Each number is 200 + 20 x the weight over its row's rms, rounded and kept within 0 to 999. Layers, rows and columns count from 0. The size before them is the row's rms in percent of the matrix's.

# down: layer 5 MLP down (transposed), 768x224, rms 0.275, rows 51-110, columns 0-55
# up: layer 5 MLP up, 768x224, rms 0.13, rows 52-111, columns 0-55
down51,107,203,176,178,155,180,208,210,148,204,213,233,198,209,232,193,217,234,158,223,192,204,221,164,182,203,204,169,203,199,211,208,172,219,180,188,199,232,209,205,202,204,207,197,213,208,219,205,208,207,189,215,228,199,215,222,183
up52,102,217,178,181,191,224,197,223,186,189,221,215,199,239,210,180,159,202,195,177,231,192,202,210,221,196,175,205,184,201,230,205,186,183,187,224,235,188,252,195,218,233,162,166,172,212,210,205,205,217,199,168,178,205,200,201,250
down52,112,188,187,187,208,185,178,180,178,199,213,229,222,203,215,199,162,196,189,262,225,197,191,205,150,214,194,182,217,220,201,179,209,202,206,200,235,194,232,182,201,208,189,190,195,212,210,211,154,174,189,140,213,182,228,191,187
up53,092,209,199,204,219,189,228,200,207,242,187,202,203,189,188,199,193,249,186,219,236,217,232,171,212,221,222,211,204,233,228,188,167,181,178,190,233,203,212,219,187,165,176,211,184,199,209,175,187,252,199,189,180,179,200,161,225
down53,089,237,201,191,195,189,169,197,180,210,206,193,217,212,216,177,199,190,192,196,190,179,199,193,199,240,216,218,197,181,178,213,155,199,220,231,193,204,191,223,206,231,226,231,201,211,204,192,203,202,193,219,196,201,223,201,178
up54,086,184,217,211,184,195,211,237,200,183,208,186,173,203,223,207,222,222,163,217,178,204,200,189,190,190,229,176,248,200,201,189,220,156,179,217,152,238,210,219,199,155,183,180,198,199,173,219,207,225,206,204,195,205,183,201,195
down54,089,202,197,218,228,191,172,194,176,204,182,209,203,209,182,199,187,175,212,187,206,206,224,210,214,226,172,248,176,213,193,203,194,219,213,167,234,167,187,167,233,224,220,241,186,213,216,212,186,156,216,202,189,185,213,188,207
up55,092,198,189,190,220,211,214,197,226,214,223,209,223,206,204,219,229,209,211,187,209,153,190,212,196,189,193,194,193,201,244,192,215,191,221,221,214,202,204,205,195,168,216,208,201,227,197,216,188,202,192,199,212,172,197,162,197
down55,090,209,202,220,205,234,193,200,179,220,217,179,217,173,202,201,194,211,206,220,187,206,201,211,204,207,206,215,231,162,178,189,221,166,206,170,181,218,193,181,188,184,238,199,183,180,241,210,202,223,224,234,150,232,226,201,174
up56,104,216,206,190,209,185,188,202,221,203,176,210,224,207,213,180,219,195,188,182,194,187,176,199,179,173,219,201,182,220,223,206,196,156,194,196,208,193,228,195,219,208,240,175,208,175,205,192,187,201,193,224,200,215,171,178,182
down56,117,197,218,204,232,223,199,184,212,193,207,209,188,199,174,166,180,185,200,166,180,209,222,235,168,211,226,173,227,195,187,225,197,177,203,214,161,184,195,189,188,184,227,208,161,154,173,203,204,192,187,203,184,198,195,187,245
up57,087,178,194,209,182,221,148,188,189,206,182,184,222,194,188,184,190,202,199,207,245,237,229,197,221,235,211,188,180,227,178,204,200,180,135,207,181,223,190,225,235,222,203,185,199,231,181,190,215,179,218,195,200,219,194,179,201
down57,092,180,216,200,179,227,167,191,195,192,169,208,212,174,222,195,181,176,227,189,200,206,246,224,181,183,189,214,195,198,213,195,187,205,186,236,237,192,195,166,180,210,203,187,201,194,232,237,236,216,190,222,173,194,214,217,225
up58,099,200,197,194,174,205,203,173,221,195,192,206,221,217,196,202,212,238,184,189,171,181,188,154,185,211,190,185,195,156,165,220,195,217,179,230,192,173,197,158,239,202,231,170,193,252,197,202,184,214,201,160,184,237,188,227,212
down58,103,174,194,197,180,213,209,181,221,210,189,192,183,197,183,160,213,189,202,213,191,201,175,206,218,221,221,228,219,171,237,226,183,208,138,218,210,214,207,223,197,163,205,184,215,231,193,183,167,208,198,189,175,237,187,166,208
up59,106,176,182,174,256,227,201,197,186,181,186,228,228,191,193,194,218,177,200,187,179,207,180,213,207,187,195,191,178,159,223,181,176,217,213,189,198,234,208,197,219,206,181,201,211,211,235,167,212,174,206,207,189,183,199,211,193
down59,111,172,196,215,202,188,183,202,235,204,207,186,206,234,201,219,214,178,220,179,199,191,199,177,224,209,151,231,186,217,172,196,162,196,224,236,225,220,166,184,208,177,218,176,216,199,196,183,224,213,177,208,181,204,175,196,211
up60,103,201,200,192,218,207,211,187,225,181,189,201,168,237,191,153,227,202,227,210,195,231,192,204,223,198,223,183,194,181,181,196,208,204,155,205,205,192,224,182,229,200,199,191,184,213,158,207,194,186,238,241,169,226,205,221,195
down60,103,218,200,195,202,199,161,211,193,237,222,228,161,208,185,213,190,207,219,215,212,216,221,170,192,204,175,229,220,202,206,185,172,229,228,200,216,177,197,210,189,187,217,203,200,175,172,200,209,204,155,201,214,200,186,202,194
up61,094,210,234,182,191,181,199,219,151,178,189,217,189,214,236,228,198,198,183,213,185,194,196,232,213,244,232,206,227,220,205,167,213,208,209,223,203,207,219,203,229,212,203,227,226,222,205,234,197,190,213,155,233,187,218,197,220
down61,087,212,196,242,207,219,204,179,178,196,167,211,195,222,201,200,195,217,208,180,180,163,221,188,193,208,196,188,148,198,220,224,178,203,175,175,216,214,165,182,191,206,197,160,192,171,200,150,241,191,199,233,212,216,200,222,212
up62,117,213,231,203,242,232,208,142,186,207,227,204,187,242,188,207,200,188,193,204,218,238,201,154,219,217,198,195,191,199,213,208,166,239,183,213,181,244,189,213,217,212,187,172,160,193,195,196,184,190,207,220,200,213,207,208,184
down62,118,226,221,220,201,206,156,194,191,196,188,238,202,224,190,192,219,165,184,208,169,152,215,196,217,233,177,172,189,221,185,226,204,172,192,240,178,221,197,227,196,215,198,175,220,191,181,214,198,172,216,216,220,195,210,191,203
up63,111,215,215,190,201,192,146,224,217,235,183,200,193,181,170,185,238,203,209,152,169,175,214,199,218,180,180,208,192,206,221,195,202,190,179,195,181,212,205,263,223,201,217,179,173,207,217,212,217,174,216,175,209,231,192,177,214
down63,116,200,220,224,212,217,195,191,183,221,194,228,218,178,178,203,213,222,226,245,206,189,176,198,208,155,171,195,209,197,199,185,166,226,168,198,284,204,209,201,179,221,189,211,191,238,169,200,178,192,193,192,218,186,202,188,216
up64,091,167,229,175,247,187,199,192,206,198,238,223,184,173,240,201,206,201,195,209,202,186,198,221,207,205,183,219,173,210,214,220,212,172,210,219,186,182,223,181,237,221,204,184,178,211,216,185,186,225,206,213,219,187,199,203,198
down64,093,206,216,189,188,237,189,247,198,187,203,193,154,201,170,197,220,199,205,182,204,224,204,248,189,222,230,178,189,182,192,190,222,196,179,208,184,195,207,184,181,163,207,213,188,214,193,181,215,185,224,209,186,237,210,183,248
up65,111,195,202,218,206,216,213,179,197,205,192,210,171,175,204,209,205,211,204,188,217,178,213,189,198,185,186,227,212,165,223,204,219,210,191,190,235,186,205,241,186,188,181,207,264,213,162,234,209,214,205,211,214,211,223,212,170
down65,111,177,197,220,189,218,229,189,195,188,200,219,168,232,173,189,178,176,190,209,191,156,200,164,230,162,180,191,195,218,204,217,213,210,204,232,203,170,216,248,189,203,205,182,205,233,165,184,189,188,236,201,170,173,194,169,203
up66,103,179,217,186,205,192,230,202,218,208,197,172,215,196,196,208,204,194,191,174,193,211,246,219,205,179,231,204,211,207,191,179,209,190,191,188,206,199,217,172,225,174,173,196,244,209,206,183,165,169,158,214,214,167,192,160,172
down66,105,200,184,180,200,211,203,215,249,164,199,207,181,177,223,194,174,202,193,189,196,215,181,206,204,212,199,222,221,197,220,171,204,184,193,225,196,218,174,230,209,212,200,202,155,220,181,216,204,200,182,225,197,218,214,204,189
up67,091,188,154,207,216,223,228,186,200,198,175,199,201,167,219,212,225,225,259,209,204,186,246,177,224,192,170,226,196,191,143,212,206,191,206,208,204,179,187,192,208,187,184,179,194,176,178,198,216,182,182,232,202,190,169,163,191
down67,094,228,223,180,202,176,202,185,173,237,209,196,187,194,179,229,206,194,186,202,194,200,218,184,187,189,192,195,164,214,174,175,196,180,185,184,199,195,183,180,157,177,205,203,207,193,207,207,229,209,189,188,213,215,206,234,206
up68,086,207,176,198,190,233,219,197,211,196,208,209,198,213,176,220,204,214,200,166,172,202,193,183,182,219,194,223,195,167,207,177,218,160,210,209,214,167,236,241,191,254,190,182,220,221,192,184,231,208,171,188,170,222,217,196,226
down68,092,185,212,212,205,165,201,235,231,220,178,193,208,173,208,205,207,191,202,202,247,228,171,223,194,175,173,210,216,194,223,201,206,188,211,186,201,229,211,199,200,200,222,200,199,183,217,206,195,189,211,205,219,155,212,216,197
up69,107,202,201,208,190,196,188,175,237,229,202,189,145,169,179,191,196,192,211,209,214,237,179,227,208,198,218,222,173,188,202,213,224,183,197,201,178,196,206,185,221,224,225,219,228,201,219,148,218,247,211,190,207,217,214,176,208
down69,108,190,180,204,168,178,204,196,213,190,171,216,194,199,179,197,216,205,228,180,223,176,202,229,221,191,195,190,222,196,200,223,167,213,203,172,300,170,179,217,232,180,173,179,203,225,208,180,230,175,217,184,198,184,224,182,163
up70,087,225,203,195,221,208,168,206,210,189,163,192,225,209,189,199,172,211,200,239,185,189,208,182,238,222,188,195,200,183,222,199,194,181,170,213,199,246,181,236,200,194,208,227,213,206,197,202,185,192,219,182,208,194,215,262,203
down70,094,209,220,186,193,202,187,173,197,223,217,218,209,204,194,180,220,170,230,174,213,218,209,226,169,202,181,159,208,186,170,218,204,178,218,198,197,135,189,193,186,190,196,180,179,225,213,177,216,217,163,184,197,214,200,202,179
up71,096,189,260,209,171,190,203,209,193,221,185,179,222,250,219,190,218,222,200,223,163,234,230,206,183,210,198,228,199,168,200,206,214,200,216,228,205,217,195,204,181,210,209,187,221,196,210,234,205,197,178,198,181,194,173,206,172
down71,099,237,220,218,191,210,188,220,206,193,187,190,216,219,193,223,238,169,197,180,177,179,221,198,195,221,239,157,246,167,228,229,196,213,196,194,165,205,204,170,201,165,192,207,204,182,172,194,174,143,221,158,199,198,194,217,202
up72,099,209,209,200,165,189,169,199,194,174,212,243,192,185,203,225,204,199,184,242,202,196,175,209,214,182,193,214,195,216,213,206,256,187,173,196,167,199,192,203,194,259,197,199,210,163,202,220,208,186,188,189,195,185,236,184,204
down72,088,204,230,193,222,205,226,220,172,212,204,191,217,180,181,197,191,195,216,187,182,191,198,197,210,225,203,168,205,216,238,202,200,215,212,192,169,218,178,197,191,212,213,189,204,211,152,194,242,213,219,219,207,172,180,187,212
up73,121,193,239,187,166,210,193,198,187,220,193,178,215,201,199,175,204,218,181,209,191,197,173,186,190,259,206,187,210,202,184,215,160,155,151,213,211,200,210,213,198,202,158,206,178,185,225,227,164,199,211,201,192,199,205,188,201
down73,122,198,189,173,188,207,202,207,154,203,203,166,194,218,178,201,200,207,211,223,216,189,177,189,198,228,184,232,180,205,203,238,195,175,214,193,228,172,178,188,179,202,224,170,210,184,217,177,200,215,204,223,170,209,213,212,219
up74,086,241,215,199,205,185,198,186,204,214,219,202,204,194,174,238,192,204,195,219,214,182,207,196,264,194,168,198,207,204,210,178,182,191,210,198,205,215,192,201,194,207,183,154,214,198,212,191,188,205,243,203,197,208,200,182,219
down74,078,196,214,202,173,168,231,178,174,190,172,200,206,243,203,210,195,182,200,160,189,243,197,188,177,185,237,219,204,201,197,176,189,185,185,229,184,211,205,208,204,179,196,225,225,178,186,226,203,189,164,171,203,178,183,199,196
up75,104,237,210,180,244,198,178,188,192,190,208,185,202,214,179,164,202,222,193,206,173,218,234,194,207,192,196,215,188,216,188,216,228,180,199,198,201,203,223,228,188,230,207,180,213,223,183,192,208,210,212,209,192,231,233,216,214
down75,105,174,208,207,192,201,162,212,201,206,197,186,252,209,196,217,217,230,172,208,174,192,203,189,182,214,213,197,194,199,191,189,179,188,229,183,217,214,170,198,195,244,225,194,208,225,185,195,159,176,203,177,183,176,209,196,191
up76,094,200,227,198,227,163,223,171,202,225,229,213,190,184,200,167,210,199,205,198,198,194,197,204,170,201,182,176,185,202,189,166,230,244,223,197,189,172,193,195,206,181,189,158,199,194,229,183,237,203,226,224,190,237,190,200,195
down76,085,184,196,217,202,179,199,212,177,209,188,221,185,206,205,192,192,177,196,187,213,190,193,196,193,230,197,203,176,229,195,213,189,191,201,195,129,196,227,181,194,191,191,203,205,197,217,204,212,243,215,211,226,156,194,209,211
up77,084,217,189,198,249,221,179,209,197,220,211,203,173,234,253,225,211,217,221,175,237,222,193,217,174,202,207,200,191,183,175,169,211,184,190,229,202,235,187,191,198,184,209,228,219,206,184,182,181,185,183,193,194,192,224,208,203
down77,091,202,231,184,194,179,224,178,213,183,191,224,208,187,172,160,185,192,163,196,154,194,191,187,216,207,195,174,231,196,196,207,191,204,180,162,200,177,210,221,230,196,160,205,171,195,240,228,206,236,210,209,237,194,178,220,197
up78,111,203,207,179,220,222,181,210,234,164,214,233,194,222,175,214,217,189,192,187,225,219,221,192,214,152,212,207,179,150,207,200,182,213,157,195,152,235,175,186,202,191,201,201,199,186,210,251,197,179,221,220,194,191,234,210,195
down78,110,204,159,190,233,195,168,230,218,192,232,204,163,201,169,170,191,186,182,226,239,221,190,237,221,202,193,190,208,174,201,228,177,223,202,213,196,181,216,212,209,207,206,186,227,230,178,238,176,226,178,213,228,178,203,202,191
up79,094,212,174,207,229,203,212,193,193,214,212,225,212,174,199,182,212,213,245,213,197,217,228,198,236,231,170,226,229,201,184,189,209,167,204,207,190,184,201,259,204,181,217,210,165,242,230,184,230,187,183,203,178,169,221,178,199
down79,091,194,184,179,164,216,162,166,194,210,173,219,208,203,205,208,197,177,176,192,194,190,199,211,187,160,190,188,198,223,199,207,192,202,166,215,179,208,175,204,222,238,192,211,242,185,201,228,186,152,225,219,204,226,202,211,200
up80,097,182,202,225,202,166,219,176,214,230,199,197,195,215,233,148,211,189,186,219,217,167,194,209,214,203,203,182,219,202,179,177,174,172,195,187,190,241,209,200,217,204,203,207,192,204,180,205,211,181,163,230,208,187,208,194,222
down80,105,227,195,203,200,168,197,201,191,218,205,186,202,248,231,171,198,196,202,126,203,178,217,172,198,195,187,153,182,215,184,196,225,211,177,218,176,222,208,202,233,176,221,159,191,197,211,208,163,201,211,204,228,218,217,220,236
up81,112,225,190,200,216,195,227,196,205,248,221,165,214,221,211,197,186,214,216,177,177,195,155,187,210,175,214,226,210,207,205,206,188,222,183,184,240,184,216,224,197,193,214,216,225,204,193,225,189,193,175,206,156,199,194,224,185
down81,122,223,198,225,253,206,210,211,240,235,184,222,188,209,187,220,191,234,168,182,185,138,166,206,207,171,237,195,197,195,179,211,206,183,186,198,235,166,214,184,201,218,239,193,214,200,205,199,195,214,193,198,191,200,201,213,198
up82,092,205,189,236,216,206,284,190,196,210,195,185,192,232,206,164,213,150,226,188,209,191,194,210,180,195,198,216,172,177,199,179,244,175,215,232,236,201,216,213,208,177,207,178,231,210,211,181,175,199,186,164,189,179,225,179,233
down82,094,243,200,193,211,202,214,208,208,188,200,218,195,218,217,211,222,196,198,189,192,202,219,226,187,220,177,215,174,173,194,189,201,188,216,189,177,176,168,170,169,207,216,212,206,193,185,191,206,178,205,204,227,175,228,196,192
up83,119,175,173,191,219,161,168,241,197,210,183,186,210,201,179,192,189,189,171,177,211,241,173,188,195,191,181,209,207,177,226,227,207,221,199,204,192,213,229,237,201,212,201,179,196,165,191,191,184,233,212,219,245,205,178,196,213
down83,122,199,195,204,192,204,210,197,190,199,231,189,210,204,209,191,175,192,179,207,174,190,204,185,207,179,195,216,225,172,201,192,191,175,230,275,177,200,197,183,177,224,200,187,190,221,208,222,191,225,197,195,207,209,224,185,216
up84,083,196,212,156,193,220,219,173,205,226,174,224,233,260,242,217,193,191,169,192,191,203,213,266,186,212,191,189,198,193,198,213,192,188,186,194,241,233,193,175,176,164,196,177,165,175,194,188,228,169,184,220,181,215,193,174,213
down84,081,177,181,212,180,181,174,241,230,179,231,199,217,184,196,196,191,222,209,231,189,206,186,177,195,213,212,180,215,199,181,177,201,195,202,205,178,211,219,202,227,246,219,181,217,203,199,198,176,218,193,221,188,195,168,190,186
up85,118,168,211,216,190,198,228,215,217,200,203,239,215,222,185,173,224,168,208,207,203,193,210,186,178,212,215,226,177,174,187,209,192,193,181,220,165,259,224,212,234,228,214,173,168,219,214,185,195,214,196,191,202,203,165,194,181
down85,123,199,241,202,205,170,192,231,186,185,223,182,188,223,172,198,213,173,244,176,170,191,219,180,206,228,188,201,203,195,181,240,196,196,201,218,251,246,167,195,206,184,185,197,201,220,188,177,213,202,219,205,206,193,185,219,194
up86,091,189,225,197,250,190,206,182,168,222,182,202,194,208,223,200,201,167,224,186,227,217,180,202,187,183,262,212,249,179,169,206,222,167,170,210,193,233,173,209,178,214,218,186,235,171,215,199,196,208,176,221,218,197,191,216,206
down86,089,217,202,197,182,219,214,198,222,199,231,192,221,216,238,198,234,220,230,263,133,194,215,212,179,210,201,207,146,196,262,223,206,193,199,184,217,178,197,195,182,210,201,196,178,202,193,176,192,193,203,203,174,198,221,200,219
up87,106,221,174,202,197,173,177,206,146,211,224,227,189,198,214,209,186,218,223,193,210,218,198,210,202,203,217,221,214,197,205,195,210,206,208,216,211,213,199,198,224,206,205,171,189,209,230,163,199,197,216,176,183,189,211,202,174
down87,108,228,205,189,182,200,211,215,191,160,211,241,201,156,234,171,172,195,181,206,193,224,192,180,194,249,217,158,209,198,163,184,193,201,191,187,238,193,212,209,207,240,177,200,204,227,200,198,179,174,207,184,214,242,218,183,223
up88,079,209,245,214,238,231,228,186,160,195,198,219,214,204,197,215,160,196,202,175,221,184,192,196,206,206,181,202,180,184,221,185,190,200,213,211,188,218,148,204,198,196,205,220,192,193,223,175,217,208,210,219,168,195,217,190,180
down88,088,185,160,197,199,167,196,220,237,192,185,192,185,197,183,188,213,229,208,236,195,224,233,207,184,221,239,170,215,214,217,192,183,207,225,201,174,225,248,219,230,219,168,210,213,201,201,197,163,217,206,206,192,203,173,201,213
up89,099,240,160,215,203,189,212,212,213,221,202,206,199,213,210,224,177,192,198,183,198,226,151,164,222,210,214,209,203,213,189,206,189,183,184,190,202,175,210,209,198,240,214,236,189,237,199,230,152,192,195,192,200,187,161,187,192
down89,097,208,224,189,226,175,207,164,239,176,197,220,195,169,192,198,162,212,211,213,158,189,160,174,216,201,207,180,216,207,192,162,217,190,170,168,170,203,183,239,194,194,205,195,202,221,205,194,179,181,224,175,226,220,194,208,192
up90,099,214,168,205,168,225,195,201,203,196,188,208,200,160,197,177,221,244,182,230,177,209,202,182,210,174,210,178,187,215,186,216,201,211,223,194,186,214,181,241,190,203,161,192,198,213,213,236,179,192,218,223,198,217,203,202,182
down90,098,218,196,211,192,171,173,215,168,220,213,215,199,181,196,216,163,184,178,223,196,182,161,185,212,217,199,193,185,199,204,157,181,213,224,189,238,197,188,206,247,192,196,201,209,196,220,229,204,236,196,231,204,182,178,198,220
up91,109,215,186,208,234,229,222,199,190,208,209,184,211,192,199,225,210,216,227,232,194,206,205,171,199,172,189,246,213,122,192,194,207,207,204,212,211,181,212,204,208,195,176,230,220,179,172,236,176,171,160,213,215,210,212,188,200
down91,107,186,206,193,224,202,186,193,227,156,202,176,244,206,173,188,208,220,206,245,188,154,194,188,203,191,233,205,205,153,172,194,232,189,193,182,278,193,204,159,205,207,151,194,216,199,204,185,201,205,179,230,193,205,224,162,207
up92,126,181,185,195,206,181,222,192,208,187,225,231,185,192,201,213,224,197,225,152,214,187,232,232,193,224,208,196,198,177,195,220,201,194,195,191,194,220,172,207,178,215,213,197,180,214,208,223,204,210,203,224,250,204,191,199,232
down92,139,188,211,207,208,203,171,201,191,215,228,199,222,220,241,199,213,189,211,198,223,212,203,200,177,188,196,188,217,195,212,204,194,229,192,186,210,191,219,229,194,230,208,206,213,200,214,224,221,199,200,192,205,179,180,209,225
up93,094,165,189,197,208,196,220,188,233,157,217,177,176,215,196,204,233,166,186,194,199,187,191,167,197,184,185,188,202,187,207,224,198,212,198,209,204,170,201,152,209,224,210,222,220,214,205,192,175,201,230,201,206,204,199,225,189
down93,096,200,192,242,198,209,245,165,163,232,188,181,206,201,175,199,198,192,215,186,226,233,199,195,215,190,205,222,241,157,165,209,195,182,196,201,182,204,192,233,150,201,171,205,220,215,195,217,183,180,216,185,169,184,186,217,198
up94,112,188,153,186,201,202,174,190,166,192,194,185,190,225,197,193,244,216,222,222,215,225,229,230,188,231,195,193,191,200,177,193,172,227,203,202,193,185,208,224,237,232,236,167,224,197,203,194,190,196,230,225,183,202,192,183,177
down94,111,210,164,208,209,218,193,150,217,244,222,197,199,166,226,195,234,179,209,209,195,218,225,202,236,161,194,182,260,161,216,173,217,211,179,207,175,174,168,220,164,233,205,201,228,168,167,204,216,188,175,203,186,228,192,155,200
up95,097,192,186,216,243,213,208,209,198,193,217,207,233,181,205,164,229,184,207,220,233,187,185,212,231,190,202,207,221,194,165,220,173,179,193,216,191,200,209,221,198,179,225,204,223,264,189,200,190,163,221,177,220,219,200,203,216
down95,094,236,190,194,200,184,227,182,175,199,198,206,190,207,201,210,197,200,202,210,210,178,248,200,238,202,192,236,227,195,171,211,207,215,193,201,188,191,218,198,214,205,210,209,184,163,215,188,221,194,202,220,168,179,223,231,163
up96,091,186,203,201,198,161,225,210,194,231,169,221,260,158,183,200,235,192,227,193,190,227,161,228,234,225,186,177,213,167,191,197,200,199,189,220,191,237,231,182,161,182,192,210,219,216,176,201,212,176,181,177,214,201,191,203,209
down96,089,195,200,202,198,194,190,190,217,198,186,237,258,205,252,231,220,195,193,194,172,164,177,179,213,216,216,190,187,226,215,217,201,165,215,206,186,189,180,194,174,214,218,183,182,210,205,211,218,213,246,247,235,242,188,211,195
up97,104,163,212,205,205,207,182,163,199,214,153,199,208,136,213,196,197,209,194,204,195,228,199,168,202,193,206,196,199,201,185,196,166,187,154,198,189,210,198,207,221,196,185,199,240,232,185,188,198,196,214,170,170,213,168,183,224
down97,101,177,214,185,227,232,204,217,188,183,207,180,183,204,176,229,185,191,180,185,180,228,170,183,168,225,217,181,184,138,185,224,152,185,215,171,225,187,190,240,204,220,163,223,211,186,191,220,170,223,235,203,185,195,208,196,171
up98,100,222,213,221,164,166,171,205,186,235,216,213,177,181,192,229,181,163,187,187,201,212,201,188,219,199,204,216,194,181,214,222,227,221,187,239,172,181,176,204,176,236,194,190,167,195,223,232,203,223,198,220,210,241,179,195,210
down98,096,159,205,189,196,183,165,222,219,211,183,206,226,202,172,214,204,199,228,238,210,216,218,201,196,209,177,171,214,164,190,196,214,175,222,184,190,194,155,211,226,200,192,184,180,235,190,187,165,198,192,184,201,175,196,235,208
up99,095,202,215,221,181,224,222,249,194,219,239,169,187,231,173,163,185,195,222,197,214,229,203,209,218,214,183,245,207,224,193,199,199,217,217,195,204,234,206,208,186,158,201,203,188,199,196,197,213,190,201,194,206,190,199,210,177
down99,096,199,229,183,221,226,184,182,198,169,159,208,192,214,210,207,203,178,212,205,178,191,217,171,214,166,207,193,192,201,214,217,211,164,195,198,206,211,191,176,246,201,180,185,247,218,214,210,234,208,231,195,185,218,155,228,196
up100,107,209,188,228,187,181,218,173,200,175,183,191,190,196,200,205,185,235,180,220,199,209,216,231,229,227,198,238,172,203,189,207,193,200,210,203,215,175,206,215,187,177,205,155,246,207,194,231,212,223,172,218,186,180,160,217,191
down100,100,192,202,163,189,175,227,179,179,202,176,201,229,210,151,205,188,222,234,194,197,202,206,216,204,187,220,210,171,203,205,188,209,214,188,199,214,205,210,213,185,183,183,178,205,173,232,248,194,187,189,235,177,189,170,221,153
up101,123,180,228,167,199,205,203,177,187,192,183,209,205,176,185,228,213,186,191,227,194,220,193,225,231,217,225,213,223,208,219,181,192,210,207,213,159,202,182,225,205,204,250,206,205,226,231,237,185,188,201,177,237,233,207,202,155
down101,126,194,235,158,167,197,205,168,186,209,186,212,200,259,169,207,173,210,175,196,199,191,240,199,184,206,198,192,228,199,200,176,192,220,182,192,192,220,192,198,183,185,221,200,177,208,223,190,172,198,182,189,207,210,177,180,199
up102,087,186,229,176,235,188,209,232,186,201,184,201,188,216,214,234,190,199,223,144,205,220,217,185,168,179,233,228,174,174,197,208,187,161,199,193,197,192,182,174,206,201,206,206,209,196,197,169,217,177,182,205,197,201,192,201,203
down102,097,190,180,236,203,232,183,210,163,204,187,201,197,196,191,168,229,154,198,229,188,153,211,205,221,201,170,210,246,215,183,227,218,208,214,218,206,212,197,199,227,201,210,190,222,201,234,167,230,209,195,200,189,200,199,195,215
up103,104,204,172,205,191,201,190,196,187,213,222,167,214,182,210,209,169,169,189,217,176,224,181,191,239,192,198,197,161,218,207,203,196,237,206,187,184,207,206,210,206,191,168,178,150,247,225,171,190,244,226,187,218,198,191,197,163
down103,099,187,168,188,216,194,188,192,193,177,188,205,193,174,201,157,190,212,216,228,213,154,209,148,174,186,183,189,195,245,219,222,190,174,224,191,216,217,220,208,196,222,227,176,199,202,220,207,191,201,192,184,175,240,190,192,206
up104,100,140,210,200,252,202,150,184,223,170,182,203,181,225,223,205,205,225,196,190,193,162,203,212,216,206,191,221,215,188,189,213,205,210,193,165,167,235,181,221,254,198,213,190,215,203,198,208,193,222,208,177,188,242,203,164,183
down104,108,192,197,189,188,200,197,179,202,172,169,214,188,189,214,208,195,190,208,224,214,191,202,191,226,175,207,170,184,232,191,218,203,210,183,208,188,201,190,192,162,208,163,212,185,239,170,211,235,216,199,222,242,210,245,191,194
up105,091,192,150,219,208,162,168,209,205,182,192,179,178,172,179,243,228,196,182,221,223,207,215,171,151,175,197,215,193,208,178,212,191,185,183,223,203,208,180,194,188,178,208,212,207,194,178,202,178,206,198,216,202,226,195,216,205
down105,086,214,188,226,226,234,233,157,180,219,211,187,211,209,206,220,163,186,185,201,190,205,220,216,210,250,199,209,215,182,228,182,205,189,201,192,136,174,237,215,235,194,217,186,206,226,182,196,169,188,210,185,208,179,185,199,230
up106,116,174,215,230,191,207,221,183,204,201,195,210,197,188,197,206,239,199,209,178,198,207,190,207,234,188,244,203,186,162,240,219,200,169,238,188,229,238,194,192,231,208,195,169,178,214,196,205,178,183,182,221,187,218,205,173,193
down106,119,200,201,215,180,196,212,212,181,218,180,190,165,221,186,208,200,206,231,177,207,226,174,226,198,185,228,190,199,198,203,180,169,191,233,256,231,185,187,194,209,203,211,197,223,178,208,193,213,179,188,184,206,177,218,198,173
up107,098,188,209,192,171,191,194,183,186,224,223,225,191,217,184,214,194,143,250,175,209,212,167,210,223,227,214,181,172,198,189,222,206,190,170,194,182,203,215,166,211,215,175,188,196,182,182,205,191,194,229,208,189,205,180,203,200
down107,096,164,220,186,206,186,179,192,185,168,213,223,187,207,202,208,214,202,194,222,227,173,185,223,165,183,207,222,207,159,198,225,194,230,206,228,160,192,243,213,204,188,203,180,189,212,178,221,201,219,187,178,179,222,157,213,209
up108,091,206,206,198,192,222,219,209,198,240,187,220,202,260,211,212,183,187,189,193,208,216,228,173,185,180,162,192,178,187,163,208,170,206,216,182,190,206,219,236,207,168,205,206,215,233,225,211,215,192,212,191,168,245,176,218,217
down108,096,184,175,165,189,206,207,223,215,175,211,191,197,177,209,237,196,238,194,210,203,198,172,181,222,228,207,204,198,207,199,182,180,199,221,193,148,177,194,198,193,187,254,210,203,182,233,219,178,187,218,240,208,163,196,184,168
up109,102,204,178,210,209,177,218,203,175,223,219,188,163,222,194,222,202,204,202,218,191,172,249,208,237,205,201,239,235,165,168,205,190,240,206,212,211,176,202,188,196,205,168,177,198,197,201,211,229,193,187,208,185,222,183,211,183
down109,105,165,192,228,172,216,211,189,187,235,179,200,230,239,208,217,191,176,177,190,187,169,192,191,204,210,211,192,189,191,198,230,233,207,251,203,155,172,189,198,206,238,194,172,173,214,176,212,195,187,184,245,185,228,210,182,224
up110,098,182,213,247,184,182,211,210,153,225,239,179,213,194,230,210,227,226,225,209,185,205,215,199,213,198,220,180,185,210,194,191,200,204,173,216,205,169,203,203,208,195,200,195,217,216,166,169,190,203,186,245,213,235,187,223,240
down110,095,225,236,216,199,189,217,189,229,201,173,215,236,159,170,223,184,216,217,212,189,190,214,177,186,214,228,230,193,195,215,231,189,187,229,198,238,177,219,206,163,193,191,211,203,208,171,191,178,202,213,215,189,264,203,174,213
up111,083,231,194,238,188,235,212,204,183,202,190,160,196,174,222,202,179,221,208,186,206,207,178,191,227,210,165,188,169,221,153,191,241,208,200,226,192,183,233,158,205,182,206,202,210,221,238,194,217,200,165,222,173,192,221,200,236